Part of a small language model's weights: MLP 1024 squared ReLU, tied embeddings.
Each number is 128 + 24 x the weight over its row's rms, rounded and kept within 0 to 255. Layers, rows and columns count from 0. Numbers have three digits each. The size before them is the row's rms in percent of the matrix's.

# layer 3 attention key, 256x256, rms 0.0592, rows 121-127, columns 64-127
106:079118101119124144133169126117155156149167159099145147096149103114141156128136102120118119178122095110126108159130101131117136112116141155138102131158117142151167143071132120132108107147129143
104:098191124112169146155086122126136130119116125142136139140130133156115111117141128130121104098133151128094147120143151121133104152165123153105100108113126097124190141145154134124118137115113132
102:185155122113110155128116126126129130119150144126154180161124129090130119131108103165166122115106134202124127108135170148143122146121101165144146153139145132112121081100124135150129120136096162
092:103174136124123149132136120117125080089077123140157114166090166114098170109105138106157133146154122151125140121096121110122140126159131144131155112124142118118098133138137121116119126160140126
098:144080122149097125096136091082122116061083112139146115163075128169120110142126115116113110105132161160085154144113123122136124127120123118129118165128088138145162118138150120110149118128148122
099:159085143112122098091139068129115071102177131149107104137087131097129176104155132108123103078147139145120127137103113124100096177139136140126115125119113121183112145071079128077177111152100144
107:165088170130111139115110122137100119124138111150153132119089140113148099173136134119116183140132145106156141124105137103147117109099119111136121179200102148101152119064116107132144079104141161
# layer 3 attention query, 256x256, rms 0.0605, rows 122-127, columns 64-127
107:123161153161124081132122132117179106125114105177155176103115117108131177148128115081134139125112119133172096126143119135109146074109132156113134087143121128129148137051111098138127096113124164
102:112141142160107108097126166115156142107147118117146137122148082140116198112138113103132153140113148100104146150141109164151112102149125082093144103093128122136126135169118174128114129141131112
093:143135118123118155119139149121156149131105128148100116105121163109099118090137115112136115118149104143119143118089123100124146091109129149138128162160117130106121119122137106078101076132091076
100:097140096125129143110134098152128128136128115074129136103138153112147142155106135133122134149151139115135083116092160108118136107141154145174097105150149124111101166093127130172154131117095159
100:138086144114145119126093151163097143107128151117099082131136085104152130138130134138112146135174112102115127108138146149163149115111116092108103075126094107151149131124154101105098132112130128
109:124096112109140160122097112159113138133148161157143170125105139100144123144127130109112144133137151143128143153094204111098108154143140143114092153130089120124121121161178119087138098078116098
# layer 3 attention value, 256x256, rms 0.0479, rows 64-107, columns 64-127
126:145085144102109106165135162121140120120123137133115172141116158104151139171109117151130137146142137093116137117115113155117120135098098095093129124138146137114103106148124099074135168141145098
120:142123143086071153129140127083132134134159161100167138106122156124155146092138136104109132159134147122115108105102168137159145152133125132143140108114149122121134167101123163134146166168101146
133:129112124116114106092138116137110139136134113149120162145120104131138117157129104136166118148135154133148092132071085157156150141080146135111126156131130112115121141143107127107154109114140121
125:141118111129117142106109110142101109182148126144186122136151136118120118152143125101120099159149147169113076129135156101099129117142112111160123175124124116136140163078138147103165132154150136
129:165143115133123131151120108170116128101083137134106103159140100142124099180101134131103141153147108123129114117095111139139134168130139142100080151121127112116127117169095124114088102152130150
112:111144172116148081148126138090163129116126140127125099109137156169114161167138130143126090161107151141133142099125114153201114142119125179107149109143139115135145102116108116122082161148146125
117:083110151138111145151126157154126135145107121121148115098145131151104161119124106127121166118115124120141135126140139131133156123178132093142180094155101196136153105098141160187133104152089134
129:107105155137178121151165163131133117135145102141122122138104156112149141173158142118068169140133141164126135152147140138149122112118099114125119130106116126128106080133122123143089125121149075
137:131136137141155142129137145096183108132118124146106124132130119110124161138117172135167090129125126141107132124131147122113137077152122115178140132150115129158163138165151144105118098162090133
117:127141135178127149143160142163101150179170112164118106124134146133115086139129104157167091152098143140102168140159099124152088126108140128133172143085136155122135092134123131158153141127142136
112:093116107122112138130137089137138142117175090088127102141097147114132142148163111150091151142104105165136162181130126120129141174138126091143170164161124121168109106098124160079121142143153128
136:099130176105129130158123142134121134126145116166163115081140096090131140109116140113138134111115128126148079099149140065145114129123133123137167169140122106108085159113148153157139094111111140
127:135153084144137117136116147094113140138131111079153104114125177132160141126139138168110138128124099127133139087090176133152158173167091112137112130115139127147130124128079132100137166115094104
122:111118085114151142149150136136129146140117145117133168165125146132157095123141157127165142118127131124120169147102134121146115125090105095106132121136158089133121115144120156127129121101087131
132:102164117151127161100114089125136129124116120116133170105142136121099149155137087146178174117122144153139119131132103119152156108098141148160160109160114133136113096173171118154156145127123124
115:138137091124131148110152131145147145058147128104113151163110156146120156122043118099111147146182116144134107167144118106118145105126176095157077117153084124135155148105175160128133153118099103
119:162120168125102134107122157173088127141121118097116145072148114096157136130143116092150123112144154106122103092097121123157130149100145115143154115126158160123122082135134156183084159157109107
114:115082137097102083186130154119158099127081098155100111171092120117135133174148125123122164146092121185138136107145159124151162152140134112110175138131152143181154136157119120132105156108120097
118:111130150118144142114137102135109105165116145138117119126119157097134127101159095127154098111124111115107125145159112134163101090088124115157105141122141175095100130111149139142111110140171136
118:153142159146118133122103117142080157142099120139141095096158130108152128140141146142101105143180152143136144166109138088072133185136120117112128124111115154136118108149128112146142119074139145
109:130155143113123135127123155139131095165148151131114127156119122122109119120123154150094112146136115079118167130130139118130137134152120095113108102125155118105100125122165135083112124144161078
135:160135100120147135130106159165108140171116091112116154119159138121109157107107140130155163121126130111129112145142113120137098122123131135124183119138099116172133117173145101137154163118133066
126:121158122150136123119136096139120097088139152144142130147147132133106146117113160130127087112149119105116096107090162129143120133169169171100129108120155124134137118097123145140089140106131160
127:108116096136125151117170111079136151133136144115102105134112136114100127106106107163132130147124136152121117154111097112135136088127106103127073119115164138095098151133157076164116162104114145
124:098124109146098143141127152134111143136164136110102095185121133111137119123113152139127102116113143107145147171120131137147094076144089124111096155103163194128143147134129090132145137103109152
119:113111151152148143157152146117135141131125123153154153143154126144147104180145136101085085118168155106167154095098138127145100119096155069094120135119104107132112130139141162141154110129182129
132:121107144133128156080174085136085115145122121132136113148140162121120146105090135082117112127114122141124150140132121130139091091097080149149153084142134101131097135127125143109108075117090093
136:121114136109135141105126118140137127166144098112148179150138124136130105139114123123145133123170107105104159134112128092084159129154146116148128106090104164113138121103147178150155096119151173
132:094115161140127154145122121184156130110100122109130145164150129148108129163116105127138167172157112088142151115128159086153183099092123101175142122151136120108109125121124130105158098105137074
123:134130119113184104191112183159154127102110155117101102137134095139107152112090082118125122112136147116104139088132079136145162133135151156114133147144149139170132129137135114135096155129132151
120:134102128126095100161093154134125141172149133099154144164095120136137094133128116131161109153069143123157142151097081168139118151097111083112176145152127110121119150157097144156163116130146110
112:154102144165167133073171129163149131142094154113076109126117155112156112168141141125076111128141162092137175141110133134103116131140120103154107101172155115146180141152142176114120120141130130
112:122101174123110113109116166145111123118140120138137190103168151127106099074156109092149144137112115106140106128120136103170114127106144163096118108125128138109129133108084113150108109147148158
122:149125094163113098151208110142080139145116134108110162144145113097127135074141152123109110131121118108096114160132110126135137091101159121108164100099107139097078132110128119117079121139127120
116:092122169136159142139119178159141158172139060159091134164120149118134138165146154122123101109087153133138136131136118132128130080126099142059129098148139120102100145160094105117139151136130131
113:145113121140160122112116122148128132097129131149151076137137126146142142129120114136086139152193148144124132139120140100150151126151118114131123142100116082127133133115162097109146135138142132
128:177175145151119135151126147108112103092164107120111155111118141145144138095133170138117085125120111080132142172139159138094131108117081147144099161145104129115164149178069081148116129137107148
125:139131101099094121115154164092121125082113125152125116129122127156139159159105166132141167157096135117131164155110089175115140094097140110132083109134107120138151102128111141111087117137149107
125:144118139112126131091130105162130133175127149155094124124119140150125146114126160101152110139122099119147127135134085121136121100121081155070126089098140130128113102104159131171080150134139109
114:116107151141133100152141081103084108107133135140112127135131136117120124119128116154100088128157092168117085114082103148149092143109175125148113152127132136151096172154146143159102145144114145
126:125128161144150109188104131156126142164152105142132148180114149121080108105118123158140145119094110113137139123175121118107118137126124137168128121134109095134089096085134152070148137120165101
119:177107114159090109112108103103147121162083143070154121142112102133102104165108156128145087137095143129127143146115169143083135102152123121154090128136138085084117112127094129091139106121140140
127:128097164101144105119118137158094120136107114120092131154093121129144100110086158119095125116140143128160148109133071142128111118099123095124107065162124113142152121134111141163104100195118137
132:131133115139184150135167144140111115106132123114162119120144099110085110134154149113164140120087121110103097094152157149121155090101141115177117127084143133107146098099140130126121119132144141
# layer 3 attention output (transposed), 256x256, rms 0.0424, rows 64-106, columns 64-127
131:079140103111167126093112163110145124110186134102102125115114143161114123104141121153101139139086163091093132151123110143121092126106127113149116094156103112132170142182139113091117108155127166
126:122137141144117126136113105139090124108113126157137099130076142119151131128102137107172123141126114159135108120118117165133115129168121143098152112111106135121110129144169133124095130125074119
144:129100127166130109089115128105140107087142091132134141097133142125121110133067140135127113147156125112143129105122140164114105078116130156153146084127111102093104157115119125138138155126136135
131:153128148160096154131124124098131138091099093100076152145156133101147151151121121112105143134121090126137130137132148139131120110118134132078116081159136111122167146084147161150087137122123124
143:116090128122125132073153142139121154117146114140135126119150122141159094134121106135117103114148135088098142124158156147111111115154105181137133125110118127132093109105149132110120171127212107
118:108086126082152120093126109127116110117092118119178124148116153139120151131105112126158142095128125157129133114082130134118119169167084083134110172121090106107153117148122108117100122164125131
123:102135158125130080132119096165113132166114114147158126111120127146150125119081120151117128153134142127113113159135169133123112112119134120136103118107090125148099103211154134139092133123140114
138:110151109118095148163124090167135114170169119130121118167143144116142155098134119137145107100103133129210090101151145125093156164151146125126107178208146145115154182153105168137081156117113129
150:133137118150136109120132137092125142119078149078129121102125117089159119127094102070107113067112133157148112127071140143169135182163133127155194134129154120104107111086143090137196105172132137
123:137121104138115184158127092124090154088153121090152147131177120131098128150131154104129147081139107123127099107142128102149141133104141143159101167115140124137122150140108149137128170112125126
118:148103142152122138154131120157139116128122110150147140131121159160136108135104144096162157147119107137144127107116158141077056093153122132131143123124192126129114121145128147142088094111138102
147:096110141142079099142141063130072176131151109105116137159119110091107123165069157148147118140123123205140111106113099148141084099116167144167130124121167116103125131131120135153146144138115145
132:140128128135164165123103161074127103116142132155105133129149117130127152117149108085144156124133102076101178110153135134089171134137126087106137113149096128128153112108168062101102120136137150
130:147077104096121137133105150103130120115144138146105157139164128165097195120104095118119130098113118149135102115153121144120127144136172146155119133133148103152136179105115158098070146130154092
139:130104130160121140119154093166157145089174106130133146108138129136130150093114097096115101162151113155150176097148169125115094131108076143125148090144141140112119118155132114068163120118086159
124:137112103124137142134130152132186132139101147102128157113059116133129106112155124127114129130142140102133159148112126114119125110142137131109160123143127130139142115117153119127164118151130114
128:105101158105108101149111103137132113152133142100188092102087132144137106139131130129116087135135160186127111139116116158098109087104109182132109142139144127121100115117141121082107120149107088
119:116091132127138133112151076104098117106170165143135101137150159173133091149090109152132149084147114114139099107127159175122111133158124105170126122105168131172116114142127135164104138141118127
127:143104133141114152152093146133125155115160140075155045126175118122139116125120141105124130159116121139166124092135125103143088125106084164141112138106171092105102137095106107148086096131117119
125:136106172114134110159146121136124086135125087129119132130095159116155133157122100112154148155158106111125118123141141129110118106091146136095104126134112178130134153111207142121146157110082119
114:136106127113128106123085144120153139155127158124146113141183117104131162089130110101073114072146134135122117113111100150124113107126140128161115147144118084146103090142114139152099140101099119
140:115144107182147137089112087099161147086146100112124130070140110138132126152142126100112119164124153148087114109105139136112144115139115157166096112122132127143129124131163137113162148134119161
130:107132141088132130139108111125135135138126147096125094141112111149099132112205160138111110117135153137086111103109120091160099150109124129143113082111105122161136082162130133105161149135139124
132:123113138126158155169159154151097096076163144125116124145118159108130193129127100071115139151107130118184163113129114121177144099131127126073173146145109129164116113119147118112111126123122136
130:166144149093149163128145183091110151120089158118094128083127100160120164133192146102115137109136129118091084098146102105147129160100111073120131098140118149138084114096116137110116118123097141
130:131175125106101117114104132096108116113119135131091105157106118113099172126142133141138118132105118135090092129105102098143140155116140125120131115090117114116108181180116136156135142141140123
133:137153110142076129152103116158141149109138083130092139140125099092157110144102145143104082156108114162144110117152129134111145138133159161138125162152163159168100129114100188153118173086161088
147:172161101146174101125123105108144118144108120175121147160143120084102136140137104102109107105130112119095152132166128162184114118099179138115092108078137119162120127155130121147095137101125099
144:081139119140133105120098142105163133138120127153128140079114133120088171107168123138077149128117116116154113128146141147113115106131131135134129080162109114115136139165103115156083135161113147
130:105133114083118120139132087128093108123182155112150100111103156138116121129104146148138163122122128128078129167112103112093124145152167111092104149128127083086128098089108125109127101156108133
128:158119172154118126104116170102143136122114129112132161125146136153136110169141140136085174100147130095092075132132169127091136145137094140152113101107101125139105134146117136089076139161155124
114:094154106171111089127113138137121088143079114151150174167093126105107103147132125104153132124115114139165124131137140106100186162124121144117137186128112129110105134128137135135150106123140097
120:124120146116175107112140140134125094138157096094121157147120100124136151172115139138104125136117158134132128151103165138179035127122143147163108120143101105148130077163137161135085119144141125
132:131087144114139125154128152149118135172123164094157132159130105119110121093110104138078148136118148116166137114162115120122097118180127127116139162101127043129136076125103123126057140123162135
122:121128174067097137120117145158105086169157150125107099115102134127133116133121129177097136104145158100127072114127142115138102155109087124155113137131129167138108130191114140169145122096109127
119:130106142113135132177129146120098128105150144107158134141120184114124202128111136135152129110112116097165132117138116126117157120130142118101160150178144160148142130113133118141148137135093104
136:105126170104131148130130137137104133134113139141088107126130040131101064146136107153124189090151129118112090160147090116171128124133105143121110120126096144129099107140154154098126120128122131
132:143120130127165112106099162111140094149126106123168154112129131137077125102145123154085100105142153112105106169113122113131131124118115095167105135120121131189098130134097131135111139173143137
139:106139150093135119143119128140149135135119186122133085091108120107152160168117127104097113098130131150118123096130094139117142125122103127138109148103158142165159074178154122140092135090092095
118:138039146112130133177081134128103156104153139121137099132157122173137124082129107114108127127131118120159108125134115111135127128119104129130135108096125090156115089125106100143080126162157092
139:120161125163087161151129106171121123112142124145113088140137127114181116152128133150137133126119145139102117123120114144093102117137126164131093132101163136107119184183115141167147129145139138
124:103151114144138114168124132115121106121130128144132139140147139119082111121152116127118151096137155113145140103144135114159112135125135139096144097134082112152155127155143110105131111120130155
133:129122131087106111141127129141142081157108163128170128148110151156139095092118130162146090115104103128109118153107137131128150131149140133127162159116161128117084106185079084100143104149166091